Part of a small language model's weights.
Size: 18 layers, width 160, 5 heads of 32, MLP 640 GELU, vocabulary 2048, 6.04M parameters.
Architecture: LayerNorm before each block, biases on query, key and value.
Training: 156M tokens, 4590 steps.
Each number is 200 + 20 x the weight over its row's rms, rounded and kept within 0 to 999. Layers, rows and columns count from 0. The size before them is the row's rms in percent of the matrix's.

# layer 15 MLP up, 640x160, rms 0.0668, rows 0-172, columns 40-79
099,215,187,217,170,200,214,189,214,224,204,190,191,207,207,224,211,228,161,186,194,194,205,186,234,174,183,196,219,185,181,227,242,237,199,211,198,190,186,222,174
104,202,189,231,194,209,199,214,172,212,201,211,194,208,222,207,213,187,189,188,225,194,180,205,196,180,193,251,197,189,226,217,203,210,172,181,218,171,215,162,191
105,222,222,234,230,164,184,219,189,214,220,218,203,200,202,198,202,205,218,172,203,171,203,185,195,226,192,191,171,198,179,197,204,206,169,213,225,219,218,219,208
099,181,234,206,210,235,207,197,184,196,232,203,184,209,189,202,209,168,150,216,207,216,178,165,209,204,199,212,223,170,177,220,213,211,219,209,174,200,197,203,194
101,195,200,217,162,211,197,181,208,219,185,235,156,214,226,205,195,180,198,184,175,211,211,232,213,193,219,223,208,170,225,190,199,223,165,201,201,234,215,201,194
096,210,193,193,196,190,197,180,202,213,197,212,229,217,214,195,185,225,214,180,201,174,189,228,219,205,171,222,199,197,176,202,204,214,225,241,205,225,156,193,209
091,222,215,193,208,199,192,172,198,219,229,191,196,190,165,195,166,190,214,166,225,198,178,210,211,203,184,212,207,227,207,164,205,189,178,218,212,180,223,198,197
108,197,176,175,212,223,175,188,181,218,206,182,181,188,194,204,194,215,205,199,175,226,187,220,168,220,193,186,162,204,221,191,221,193,225,224,202,160,191,199,209
101,227,149,232,235,188,220,204,165,197,204,211,190,189,206,182,226,199,217,177,239,229,212,205,216,195,197,220,177,215,177,198,212,224,192,244,241,249,175,200,195
097,204,198,209,214,195,190,192,214,158,179,222,220,208,212,193,199,183,203,222,176,189,232,200,210,222,232,239,176,202,163,220,199,185,207,177,179,229,172,165,206
096,201,157,191,166,212,192,195,215,215,226,204,232,257,210,204,212,207,228,183,191,199,183,256,193,207,201,203,204,177,195,205,165,212,158,200,192,190,189,204,216
105,195,170,210,187,211,204,203,191,213,204,204,183,156,186,177,181,220,191,206,235,161,225,169,192,196,189,185,231,152,214,226,204,193,188,185,213,191,194,205,187
103,214,167,217,181,195,172,189,195,218,211,201,193,234,208,181,235,248,213,189,197,205,204,198,182,199,189,213,205,175,184,192,248,226,192,224,189,228,231,243,197
095,191,214,223,218,174,206,212,173,193,222,168,184,195,199,187,220,190,147,181,175,232,215,195,210,163,184,204,229,199,178,218,219,233,160,167,223,191,192,164,210
102,207,207,226,236,202,216,207,233,219,234,218,171,184,222,194,233,195,225,207,189,214,183,212,184,208,177,183,176,219,171,159,204,199,169,219,221,192,213,228,159
101,198,214,191,239,236,232,202,191,155,196,227,199,194,203,200,205,203,215,227,175,177,207,186,180,183,200,217,166,188,197,197,189,203,217,234,165,238,221,205,190
103,164,225,215,206,229,171,200,179,199,197,179,210,196,233,190,191,229,146,193,165,227,211,211,219,217,226,210,188,198,188,186,189,213,188,184,205,191,225,193,162
104,184,206,199,180,207,194,183,237,240,213,201,219,191,234,205,190,180,227,187,187,213,215,198,194,161,225,186,194,215,224,214,188,223,204,173,193,215,210,202,149
092,198,225,189,207,172,204,206,184,178,226,213,168,173,240,181,205,173,193,188,189,217,213,167,232,205,204,189,198,207,164,225,228,194,186,152,203,234,198,188,197
098,189,181,194,211,238,193,168,185,189,219,201,193,230,200,196,194,179,188,233,195,214,238,202,155,202,174,200,193,206,174,178,212,225,171,183,211,208,224,198,221
090,196,220,215,196,198,188,211,172,208,211,227,195,219,186,168,171,194,215,205,208,172,181,209,225,204,184,207,197,229,197,205,207,199,199,195,188,201,215,152,196
101,179,175,208,193,221,193,186,183,227,211,177,177,229,200,198,199,214,167,192,220,161,203,221,222,214,179,226,222,201,159,181,229,192,210,167,192,189,224,171,199
097,203,220,170,203,227,210,201,222,204,179,191,192,190,213,174,202,182,189,201,165,222,220,206,207,211,198,196,195,211,202,184,184,225,201,185,179,191,209,155,168
102,200,185,216,191,205,226,181,192,196,224,234,208,205,207,205,181,192,224,175,208,189,181,190,172,170,251,204,162,219,194,208,178,226,197,168,218,185,214,200,172
105,187,184,207,201,219,202,182,218,175,210,195,217,199,237,184,187,209,195,189,238,183,159,188,222,228,221,209,159,158,245,179,185,207,167,204,166,200,236,227,187
099,169,157,189,203,189,200,174,244,193,210,210,213,251,194,171,193,178,182,175,223,182,179,213,208,200,214,210,235,183,238,205,210,212,194,214,218,201,220,187,197
098,158,206,186,182,245,218,196,202,239,206,182,191,163,198,163,186,191,191,177,204,163,175,213,212,222,191,189,240,204,201,195,206,161,162,187,202,199,181,215,201
105,175,220,210,202,182,209,203,185,185,208,215,208,197,189,179,180,198,188,179,219,188,184,188,207,196,195,172,189,188,206,189,192,193,193,213,172,209,220,225,200
100,191,174,183,199,199,234,200,190,218,179,175,232,205,163,215,219,231,215,232,175,238,218,218,184,214,195,213,194,190,220,219,206,178,209,179,211,183,228,181,200
103,161,200,202,206,238,168,199,212,190,192,200,216,207,198,179,202,204,190,194,198,187,197,226,203,204,197,197,214,200,200,217,202,219,185,213,214,231,243,220,181
092,158,192,208,204,188,218,195,182,212,201,230,212,231,190,195,204,198,167,229,189,194,195,200,228,180,186,197,181,213,198,205,203,202,193,198,216,215,201,180,234
105,150,213,250,229,187,179,182,205,213,204,171,215,171,223,173,208,214,193,196,198,212,194,221,185,220,186,205,209,239,210,230,212,188,208,198,220,210,238,156,200
096,194,205,209,199,183,210,166,174,216,201,244,175,218,186,231,189,205,170,187,194,198,215,213,191,170,205,179,198,212,169,171,196,195,237,190,204,209,219,187,188
095,227,272,205,181,181,175,184,223,231,212,220,206,162,195,204,226,211,208,185,210,219,192,176,224,185,178,223,203,200,214,218,210,175,218,228,166,229,183,175,188
097,195,222,206,180,227,217,173,170,190,207,182,197,225,238,185,181,184,174,187,214,203,212,224,226,227,201,200,221,154,198,176,195,153,215,178,173,177,216,209,186
100,214,239,196,210,195,241,200,220,206,200,218,244,218,204,177,183,236,214,192,234,171,209,213,226,197,156,234,190,214,198,232,210,170,221,200,223,222,199,177,183
102,209,205,192,208,221,202,211,200,218,164,199,220,176,208,198,197,201,218,240,224,221,254,196,236,204,211,179,199,209,178,174,204,261,179,183,175,185,228,193,174
100,190,208,183,215,248,183,180,208,193,219,176,220,203,197,221,151,174,204,203,181,203,212,211,206,199,178,201,191,187,163,173,215,201,186,214,213,179,207,189,213
106,235,196,182,196,186,166,199,216,197,204,222,193,201,197,203,229,246,207,185,202,213,215,170,186,182,220,228,187,173,156,184,178,194,217,196,171,204,191,187,202
103,174,220,167,188,204,212,241,199,186,202,156,217,205,193,182,186,203,222,176,205,204,212,219,156,203,188,201,179,195,195,193,194,213,157,209,213,192,173,203,208
094,223,232,223,193,219,181,223,226,169,214,214,217,221,211,178,180,190,181,170,192,212,184,186,190,219,197,243,205,216,190,151,201,206,185,200,217,214,191,198,214
104,190,206,202,212,180,178,210,166,217,190,239,148,218,189,172,199,190,192,237,181,173,199,188,191,225,242,215,200,171,187,187,175,191,237,199,193,188,197,237,187
097,191,236,201,220,176,184,220,234,215,243,205,177,192,202,164,218,215,210,190,202,193,199,173,233,136,194,205,222,212,214,213,195,217,149,225,178,209,182,177,199
095,231,201,198,221,209,207,216,179,215,219,214,195,225,160,201,204,182,176,194,193,195,205,192,190,174,222,198,199,215,192,218,201,178,183,209,193,179,204,174,249
107,216,194,184,204,223,226,210,199,168,218,200,219,197,215,158,193,216,176,186,213,195,209,165,216,205,188,171,194,213,183,200,199,211,197,241,185,196,169,182,210
104,241,194,194,165,179,216,181,218,150,219,190,172,202,235,199,208,193,216,200,214,178,233,212,197,205,198,147,217,205,154,208,229,192,185,170,185,206,232,221,184
102,194,218,193,205,200,190,204,203,215,207,230,201,212,180,192,235,201,210,212,183,189,222,201,173,189,193,248,171,197,190,160,200,202,216,236,237,241,199,179,231
101,164,193,194,206,198,181,190,158,207,203,192,221,191,239,182,230,227,163,204,185,213,200,169,170,181,203,207,181,227,230,174,191,191,212,203,227,180,215,207,187
104,165,199,185,186,228,176,163,161,185,229,202,200,234,207,180,194,216,233,189,184,202,186,185,178,191,175,187,193,199,206,197,200,206,212,203,230,187,185,193,203
101,191,175,186,222,173,210,166,169,226,192,180,225,206,223,196,212,216,199,218,193,202,167,205,194,222,214,219,192,160,206,230,201,212,176,212,190,181,249,192,221
099,187,216,241,181,192,196,194,199,190,224,183,195,206,205,181,167,177,197,192,187,199,184,181,201,165,182,142,160,186,224,188,169,203,219,261,218,201,213,223,201
100,204,151,201,190,191,230,233,206,193,184,202,220,185,210,194,207,227,197,165,159,206,207,211,175,185,199,226,174,236,190,193,197,216,196,144,166,174,232,204,211
098,203,214,210,204,225,205,200,160,186,199,205,196,175,187,172,221,202,199,186,216,197,179,203,169,206,217,233,236,181,161,199,219,219,159,194,195,177,201,192,213
100,155,209,234,211,194,210,207,218,193,223,233,207,221,196,167,232,185,202,210,196,165,213,217,181,194,193,177,163,208,210,230,188,200,184,233,198,187,197,174,185
094,200,226,224,221,209,179,179,220,197,178,189,196,208,215,210,166,212,218,229,200,213,198,163,164,162,208,256,178,232,186,166,218,188,203,211,181,168,240,187,170
102,224,185,209,191,186,232,203,206,226,189,206,197,187,197,265,209,195,183,170,220,224,212,224,224,225,201,183,169,191,182,219,185,185,180,235,219,216,200,206,229
108,179,194,203,190,184,196,167,229,247,193,209,204,151,195,183,179,221,226,164,208,201,201,203,195,171,191,209,195,204,212,196,191,183,186,183,207,197,225,225,178
102,172,180,209,202,208,180,202,245,195,204,192,185,202,194,233,179,159,208,189,194,194,216,180,216,159,212,171,210,178,208,223,223,212,177,182,214,174,221,173,205
092,210,202,235,184,213,227,215,192,227,231,238,221,187,188,202,214,228,180,183,203,184,223,172,218,180,231,194,210,194,209,176,194,223,198,214,193,210,185,219,157
104,212,193,203,202,189,221,196,199,164,218,205,216,197,223,206,202,178,227,193,205,210,219,208,224,143,207,173,214,173,172,168,232,209,228,207,185,225,190,271,197
104,196,219,223,211,184,221,208,202,214,226,216,234,212,208,181,208,191,202,188,202,210,208,178,171,202,218,167,185,233,205,180,194,204,206,174,218,169,189,192,190
093,181,171,223,239,189,210,215,193,154,218,203,209,231,191,186,190,182,194,157,188,162,222,181,195,201,199,200,195,197,224,215,217,221,157,199,180,231,212,181,189
100,215,148,234,227,208,186,172,178,210,182,238,177,212,177,210,156,176,217,211,215,166,174,213,172,200,216,221,207,182,211,179,205,222,216,187,204,217,209,211,198
106,207,200,217,218,183,201,184,208,189,202,181,220,202,199,178,180,203,216,241,209,204,199,211,188,197,193,210,205,181,258,205,210,182,185,202,180,228,224,219,204
103,206,185,200,213,179,211,193,203,196,191,216,201,168,230,208,175,214,194,176,215,166,195,220,167,176,200,192,147,217,150,168,203,190,231,184,174,258,196,180,177
102,214,166,196,208,204,206,212,181,196,214,198,160,217,184,212,229,215,210,198,199,209,198,200,150,208,190,251,179,227,221,182,191,254,177,208,189,197,201,210,206
099,201,172,222,215,190,212,199,198,205,206,257,199,240,157,225,180,230,157,189,215,168,217,212,202,202,193,220,189,181,166,192,204,205,209,207,216,187,205,165,178
108,165,225,206,222,203,190,208,209,192,176,200,177,190,210,184,200,227,173,222,202,192,201,175,215,199,195,200,184,186,200,206,221,220,248,178,202,212,202,236,189
088,206,200,188,232,169,184,215,203,172,197,196,203,199,207,206,167,198,188,226,202,192,163,202,227,212,162,223,208,180,203,202,169,220,219,210,183,183,185,212,184
105,158,212,197,235,212,209,211,185,200,221,174,193,219,184,196,163,208,196,194,229,208,209,175,195,193,193,165,211,194,225,175,205,179,192,220,194,187,245,190,181
099,213,213,201,215,205,211,231,231,183,204,211,192,235,224,187,206,250,209,202,211,213,200,229,182,194,195,197,203,190,196,144,215,196,187,163,224,227,212,226,205
099,214,199,183,212,231,192,182,204,171,199,170,211,184,190,195,218,218,190,218,185,208,193,195,143,214,212,211,181,192,215,176,210,202,181,227,201,222,227,193,196
097,210,212,193,225,213,202,200,167,191,226,193,225,230,169,213,207,201,184,190,171,226,188,162,200,202,144,170,188,202,188,211,204,215,191,187,208,159,222,205,198
102,215,181,183,221,192,169,192,209,190,201,214,247,201,203,213,229,201,199,202,210,227,214,210,207,188,188,190,170,207,212,185,211,175,209,208,182,190,169,172,210
095,174,194,218,201,221,212,205,173,184,220,174,180,216,177,136,207,209,193,200,183,231,239,195,184,200,242,203,177,187,223,226,210,169,222,207,194,194,203,183,223
088,212,195,194,217,208,154,220,182,181,204,199,200,213,200,208,191,202,222,228,218,229,205,187,169,196,236,219,197,210,209,243,211,191,197,189,219,205,231,161,163
102,209,219,242,175,190,203,162,212,194,223,178,224,198,193,226,145,165,207,244,186,237,227,204,164,178,199,209,191,210,200,176,204,229,212,194,200,198,193,182,134
099,190,195,211,203,183,212,198,270,182,224,176,223,230,236,176,189,208,187,227,201,190,195,181,191,180,194,212,206,184,178,196,217,174,184,206,186,215,220,194,169
100,179,188,236,233,206,163,175,190,217,205,188,191,225,220,201,241,216,182,191,237,223,229,212,218,198,207,218,175,214,222,234,202,203,219,182,190,192,200,168,193
100,186,170,183,198,185,214,147,189,185,203,208,219,226,224,186,186,167,171,204,169,219,203,204,186,192,202,213,238,163,222,171,172,217,186,183,213,209,214,198,178
094,185,191,233,229,201,184,216,190,179,195,211,170,214,183,211,191,198,181,179,185,216,210,197,200,168,208,222,187,222,232,214,215,211,149,205,209,189,236,178,176
096,182,190,210,222,236,171,186,235,209,204,176,191,156,238,172,194,211,200,203,216,186,202,206,193,184,205,251,191,219,140,190,182,206,212,214,189,217,200,208,196
095,210,200,147,210,166,199,232,218,222,216,196,198,201,181,194,213,173,190,227,235,182,222,183,203,205,229,216,170,228,183,198,190,188,179,156,190,166,204,197,205
101,210,193,188,206,209,180,205,199,205,203,241,216,195,205,178,206,185,232,198,206,175,170,177,229,213,223,179,187,210,217,199,186,232,205,216,167,200,177,207,215
093,196,220,213,159,194,229,174,211,189,230,176,217,200,213,189,220,182,133,235,210,198,179,207,227,215,187,203,151,182,199,176,176,200,182,210,186,177,199,203,188
101,201,199,212,195,158,167,205,196,167,238,220,195,233,198,207,196,209,214,178,152,206,181,196,199,216,174,238,216,244,201,197,237,202,207,176,190,215,168,192,189
106,238,213,219,233,202,178,226,215,177,213,182,199,252,194,194,202,157,215,205,195,180,209,175,200,221,200,194,198,191,201,148,184,205,215,183,197,207,192,203,216
102,175,199,199,199,178,220,213,214,175,223,180,191,185,186,210,200,191,180,188,218,172,218,152,228,204,207,169,186,216,178,177,239,234,161,206,214,216,241,183,172
102,203,205,188,196,157,183,186,175,173,200,221,200,200,216,200,190,179,208,197,190,169,200,195,223,226,250,174,204,179,159,157,197,214,204,191,170,198,167,189,216
108,167,192,209,192,236,209,191,198,210,208,177,185,200,225,193,172,197,225,191,181,215,191,197,214,174,243,185,203,216,210,202,187,212,214,228,184,189,229,175,217
095,193,172,196,182,185,225,188,215,182,249,196,206,221,193,166,208,186,178,212,187,226,244,206,215,207,194,213,227,230,161,196,188,219,233,197,194,191,206,203,178
106,197,199,202,208,192,217,159,176,186,193,220,203,199,221,211,199,202,203,207,224,204,223,215,217,211,224,172,200,216,201,202,197,216,193,220,220,228,217,230,205
097,211,203,197,192,195,221,241,170,211,196,182,209,211,205,166,215,157,203,200,181,194,224,202,201,203,251,180,199,184,206,207,189,218,213,191,177,213,179,222,201
102,192,232,207,223,205,209,166,181,249,227,200,192,171,193,178,204,207,230,180,183,223,215,194,189,186,205,217,242,217,172,168,232,201,204,209,236,211,191,211,189
100,231,233,183,196,207,184,186,217,198,200,235,178,176,157,194,203,180,199,196,185,179,197,214,173,200,216,178,215,217,167,221,219,192,211,206,168,208,178,157,164
103,137,237,183,235,201,192,201,188,173,205,189,211,210,183,156,198,200,179,234,218,206,195,214,161,229,212,234,221,193,186,189,205,180,172,188,206,224,181,194,201
102,183,232,200,183,226,173,228,183,193,203,214,206,163,151,205,218,180,196,235,193,182,225,211,226,182,207,196,161,210,235,206,230,192,221,154,194,214,184,194,201
102,160,211,223,217,239,192,177,182,203,192,225,172,175,169,201,176,217,195,201,198,216,221,201,185,193,200,217,204,182,220,229,231,219,208,178,188,185,157,208,229
101,207,245,182,217,197,215,189,240,189,191,193,220,198,181,184,164,205,194,160,193,186,226,207,209,170,219,206,189,247,193,189,203,219,191,245,166,181,218,172,202
102,177,195,190,189,213,188,190,187,188,204,211,200,214,221,184,215,216,180,189,222,163,220,182,220,177,201,189,218,197,209,172,193,212,166,171,158,184,212,233,193
099,183,194,261,174,219,168,209,210,204,195,212,201,222,216,225,204,195,180,175,195,190,210,212,187,170,195,200,168,220,207,210,210,198,205,173,185,209,206,219,150
094,219,195,220,216,197,221,204,184,197,208,194,195,202,170,177,193,204,168,231,186,203,173,230,193,165,180,173,199,222,163,212,217,187,224,196,185,221,221,203,188
101,187,195,171,204,194,200,178,190,206,218,200,217,230,189,143,193,221,197,168,208,180,196,204,194,216,210,211,198,229,189,201,217,182,218,222,178,156,170,198,240
092,215,202,164,221,198,181,214,195,191,185,193,179,200,178,218,184,228,206,216,208,160,226,205,191,208,171,225,175,235,196,229,212,178,170,205,214,162,214,183,175
097,171,183,169,192,188,237,180,198,207,182,148,193,253,163,195,210,219,224,183,185,207,197,202,190,215,209,193,194,205,216,153,224,197,218,208,196,157,183,211,210
102,192,203,198,216,205,199,194,228,217,172,204,207,207,178,178,219,215,161,203,255,231,196,222,182,143,163,166,197,207,234,203,209,216,216,197,187,191,184,168,178
098,173,176,190,227,237,223,207,199,236,192,218,211,174,222,179,237,207,196,186,195,191,206,228,218,222,203,218,177,185,207,193,216,217,185,198,203,180,214,192,213
100,227,209,202,235,222,220,201,132,191,223,217,190,211,195,179,207,186,171,218,241,210,217,180,140,219,174,186,219,183,194,194,178,214,212,201,189,218,212,207,232
107,196,216,171,223,197,213,207,166,170,230,189,185,209,214,203,183,228,169,212,181,232,189,217,220,195,228,186,175,241,186,182,209,233,216,220,197,157,192,183,212
096,212,222,207,208,199,194,208,172,206,229,182,196,207,188,171,214,235,186,210,236,185,225,192,200,215,211,183,212,187,191,216,183,234,190,206,204,226,213,156,193
092,181,212,202,242,164,201,187,223,227,229,203,201,201,189,209,207,213,199,202,191,187,238,200,204,177,241,202,195,217,209,198,220,201,204,187,196,165,196,189,209
097,166,229,176,202,229,206,174,215,200,188,199,222,212,170,193,193,208,191,184,213,177,215,195,223,149,181,193,226,176,190,234,244,205,201,221,187,201,236,195,228
101,237,207,209,167,237,201,190,196,204,203,210,183,212,218,207,217,199,175,203,190,220,221,200,184,215,202,215,179,213,208,197,169,224,221,183,161,212,192,187,198
096,171,228,176,211,220,168,204,199,207,185,223,251,172,221,166,166,200,197,198,188,200,184,203,220,205,218,227,193,216,165,185,201,223,178,176,198,198,243,202,179
102,199,217,209,239,202,230,214,229,212,207,196,209,206,155,159,165,208,218,189,159,188,201,190,215,178,227,211,187,183,188,215,183,179,200,187,181,212,220,207,183
095,191,212,199,217,196,210,209,203,199,185,203,238,227,188,198,230,220,221,254,204,214,230,199,198,193,214,235,162,206,180,237,214,183,207,158,155,212,210,214,202
100,197,204,185,226,177,196,233,182,227,234,199,245,193,220,213,197,199,189,200,196,191,255,198,220,206,173,214,195,208,166,199,205,182,190,151,169,189,214,191,209
096,227,220,200,194,207,229,184,197,199,213,208,170,174,194,215,215,172,206,176,188,184,194,173,244,215,176,230,191,156,198,203,209,224,187,217,164,191,190,205,169
103,211,149,181,221,181,253,205,213,197,221,177,185,218,223,186,204,209,215,194,201,201,223,213,174,222,165,188,199,196,154,216,197,212,221,193,161,218,186,188,229
099,220,241,173,217,215,185,211,220,191,205,200,219,234,198,209,197,201,223,196,236,189,197,171,241,191,208,172,224,181,184,207,218,215,201,192,183,202,227,190,208
111,201,191,219,194,210,221,179,212,206,209,245,212,192,198,236,184,233,221,188,189,203,217,207,210,194,188,176,239,208,204,196,157,229,166,209,222,219,217,209,195
090,199,210,201,189,191,196,198,194,180,240,169,174,200,213,238,178,213,186,186,203,220,210,201,217,219,193,208,166,207,202,173,169,209,172,191,203,171,202,208,193
102,183,183,146,221,216,218,204,225,178,206,182,206,184,211,213,162,204,221,198,171,186,204,211,179,238,202,180,187,222,205,171,209,205,189,210,209,223,194,195,181
097,215,194,184,216,251,228,184,180,200,235,215,210,190,233,184,203,188,222,210,224,191,220,223,198,202,206,203,205,191,220,219,187,162,192,182,213,209,242,205,173
093,217,179,228,195,170,198,200,195,184,189,214,172,197,177,182,176,199,230,202,189,214,176,167,171,212,184,203,183,208,204,177,204,164,174,188,209,230,201,234,198
104,213,211,212,211,214,219,179,243,202,196,178,210,200,162,191,197,216,243,228,206,212,167,165,209,207,173,191,221,218,201,194,174,187,175,214,209,193,195,235,179
093,190,220,192,198,208,197,199,218,192,188,172,209,186,186,220,191,167,176,209,204,214,197,260,210,206,200,212,205,218,194,187,170,204,194,200,176,201,197,228,203
094,186,189,172,213,221,226,213,200,191,214,221,219,193,164,171,209,226,203,163,194,204,189,187,236,232,179,243,173,159,211,205,190,194,199,202,208,217,215,232,206
098,186,209,175,204,224,219,176,226,193,217,218,216,202,221,195,237,205,179,159,177,221,213,190,204,198,187,179,161,188,183,213,183,180,187,208,205,202,206,180,217
105,190,140,176,199,218,205,171,208,167,179,202,190,199,185,191,195,223,210,222,199,190,216,140,176,201,214,203,196,215,201,185,222,184,196,168,217,233,238,190,194
099,196,184,221,212,208,224,198,205,193,187,224,214,180,201,220,183,156,206,194,196,194,209,202,222,216,234,188,171,245,196,174,181,207,223,208,227,206,197,202,181
103,204,174,178,185,197,209,177,192,212,171,214,207,239,232,190,182,216,214,194,212,192,181,181,226,180,200,199,154,207,210,153,239,230,194,210,221,205,182,214,224
104,217,229,208,214,194,155,212,221,194,193,238,185,240,239,173,216,219,209,201,236,157,222,178,187,181,204,183,217,212,167,198,189,190,204,211,160,206,186,196,220
097,238,182,194,223,225,203,201,205,165,189,180,200,202,243,212,212,207,175,223,178,212,177,194,211,188,167,208,201,199,185,196,245,183,215,226,200,198,246,168,190
100,241,221,166,161,169,210,194,217,206,231,227,182,196,209,195,216,198,199,217,190,204,215,232,219,245,196,190,192,197,158,175,217,207,179,183,226,186,198,229,197
096,206,199,220,210,211,191,208,171,219,204,197,204,194,195,228,220,198,214,212,202,225,183,190,223,205,196,180,201,197,198,164,250,208,180,203,158,239,246,187,180
099,219,156,212,248,200,151,218,187,223,214,210,226,239,224,197,188,215,186,174,197,208,196,185,194,200,215,190,171,179,199,178,193,215,174,216,226,204,181,198,200
102,222,186,210,202,192,205,201,199,173,211,205,204,218,205,198,190,183,209,192,212,217,205,174,213,206,211,184,217,207,206,200,206,212,188,181,208,214,212,208,252
104,181,211,192,218,212,211,174,222,183,186,171,219,176,167,201,200,227,179,190,241,210,191,177,216,199,183,153,185,231,192,200,164,191,201,193,205,216,171,201,198
100,169,226,216,199,205,239,200,199,211,199,188,186,172,250,224,213,207,244,193,214,212,211,197,178,207,205,204,221,207,210,208,203,212,198,179,183,227,185,210,204
101,192,198,223,219,193,207,165,207,174,225,199,225,205,182,198,181,221,173,235,200,212,223,246,211,215,200,187,200,194,199,197,157,187,179,210,200,198,179,221,174
103,216,225,217,208,188,205,169,188,203,218,207,222,222,203,228,194,164,218,194,219,225,207,225,220,176,198,223,207,202,207,185,189,197,239,190,184,192,195,173,207
105,204,208,220,208,187,198,175,209,193,226,215,211,246,199,197,179,188,183,157,231,189,223,179,208,201,210,218,190,204,175,211,246,203,219,228,213,216,204,235,194
092,223,221,186,186,218,182,184,175,190,230,220,193,211,190,177,236,176,224,170,219,193,220,175,240,183,199,226,207,173,216,208,236,166,193,216,199,210,185,229,193
097,223,163,206,215,168,219,192,201,219,169,178,185,191,220,179,191,154,205,239,204,186,175,172,202,185,227,194,210,229,185,196,195,189,179,221,199,226,232,225,185
104,224,217,168,200,203,205,205,208,194,225,176,142,207,211,180,193,180,192,205,194,202,200,227,193,208,221,245,189,231,205,209,181,192,244,194,203,192,228,205,199
095,207,206,198,197,227,159,179,183,161,212,197,194,203,208,179,208,208,197,162,207,200,202,217,176,192,145,181,218,175,216,188,219,225,205,216,160,212,188,231,200
100,194,189,201,203,205,159,201,197,198,168,227,218,227,187,201,210,217,146,207,211,217,188,220,198,181,220,203,167,242,188,224,241,194,241,187,156,190,203,199,205
107,173,206,207,231,192,158,211,182,181,212,192,193,182,202,172,173,234,191,190,177,203,215,205,223,150,213,168,172,226,160,207,224,180,213,171,199,181,210,202,212
097,208,226,184,238,196,178,179,185,206,203,199,198,201,198,154,191,188,230,188,204,211,203,205,227,219,204,179,201,214,221,184,200,188,201,243,201,222,173,197,198
099,170,161,216,207,160,228,202,231,218,229,209,211,196,164,180,185,205,220,202,216,191,192,221,216,176,163,207,193,158,175,159,206,196,155,243,223,213,205,199,204
107,213,191,188,187,195,215,132,179,192,219,204,200,176,205,175,212,198,206,186,225,214,196,186,224,201,205,192,200,185,180,157,236,171,217,181,217,188,181,188,237
103,187,218,179,227,211,168,187,187,229,221,208,204,218,204,193,217,200,168,201,200,227,137,208,232,196,210,229,211,207,196,224,215,181,197,208,212,206,174,215,164
108,165,189,206,206,188,213,193,207,185,235,181,221,229,224,188,196,224,194,202,187,214,237,184,221,198,174,196,175,222,173,213,220,181,219,209,215,170,211,199,213
105,210,195,195,223,190,216,207,215,196,191,189,220,223,177,185,199,217,186,195,202,216,199,220,219,209,169,198,210,216,222,207,182,230,231,169,208,236,187,204,194
099,223,199,247,216,197,206,172,181,161,201,192,199,215,199,197,236,239,181,242,218,199,168,221,212,189,204,204,195,219,209,201,213,203,230,227,197,196,221,211,208
097,179,217,183,197,192,204,202,171,209,207,191,198,227,175,175,218,192,220,186,218,207,208,197,211,222,191,184,199,227,204,200,218,217,192,207,233,168,164,236,222
092,194,176,195,218,188,207,185,201,212,228,201,200,202,203,186,221,218,205,215,191,188,204,174,215,182,172,192,163,155,223,207,207,206,215,185,223,202,213,183,205
098,207,241,181,241,215,218,181,176,227,179,212,208,214,194,244,191,186,181,179,176,183,215,207,219,190,209,157,164,205,217,211,208,170,206,196,196,222,221,189,194
102,204,217,206,191,211,203,192,187,238,199,152,178,193,174,211,211,224,175,189,168,195,221,212,194,203,217,215,236,220,152,206,221,202,241,204,189,164,226,190,248
101,192,175,178,212,178,174,210,196,175,208,188,226,206,185,219,212,194,186,201,224,230,214,175,209,188,204,210,198,215,219,222,197,233,196,182,198,215,218,223,186
100,209,195,196,232,209,175,184,192,157,179,219,165,221,215,213,190,220,190,203,230,213,219,192,196,187,208,214,205,224,176,198,223,181,192,203,212,234,215,188,204
103,186,189,188,186,188,208,225,159,216,203,187,224,207,184,184,209,175,230,223,179,187,189,211,184,192,185,229,195,182,188,224,222,214,209,188,203,207,234,143,192
103,188,157,207,218,191,223,171,197,185,196,175,212,213,192,168,187,250,203,218,223,249,205,220,218,222,203,199,207,204,189,196,219,206,228,194,185,197,232,208,189
107,197,190,207,190,236,198,204,204,174,209,215,211,185,199,202,182,162,241,226,227,210,172,216,183,204,225,182,226,227,208,182,214,224,200,202,202,167,235,231,199
095,197,201,255,192,229,200,169,200,209,210,208,201,206,182,187,214,188,200,210,225,175,214,176,170,175,194,207,195,179,224,175,211,218,213,201,185,148,199,195,210
104,207,202,178,209,160,164,225,199,225,198,218,212,230,222,193,207,246,193,185,212,182,228,205,216,199,199,193,188,186,188,194,197,219,195,218,190,233,229,205,189
105,207,159,193,239,177,190,220,212,198,209,214,185,202,181,204,177,196,214,192,200,213,195,203,201,177,212,228,226,164,196,220,175,196,170,202,176,211,208,169,213
092,209,231,245,210,203,186,202,191,166,199,193,183,243,201,231,242,209,196,203,217,184,186,177,210,197,189,186,203,205,188,199,208,206,197,227,209,164,222,172,213
096,181,225,213,227,200,255,208,185,196,218,192,196,209,224,206,208,232,228,191,168,236,214,189,189,173,198,226,168,163,221,211,170,230,198,200,214,230,205,206,203
090,183,178,219,197,165,229,190,208,198,208,215,185,210,187,184,198,200,185,194,191,203,201,243,223,187,214,193,202,180,178,198,209,201,225,213,201,196,231,173,201
099,205,185,203,221,200,194,201,203,220,197,222,192,206,158,188,215,182,209,234,248,199,205,221,245,213,201,187,212,213,214,231,166,223,194,192,164,181,193,182,212
096,175,212,176,182,210,226,176,233,201,180,198,173,209,211,223,230,196,204,233,167,183,207,212,168,196,212,203,208,211,203,214,219,230,209,218,202,181,202,175,206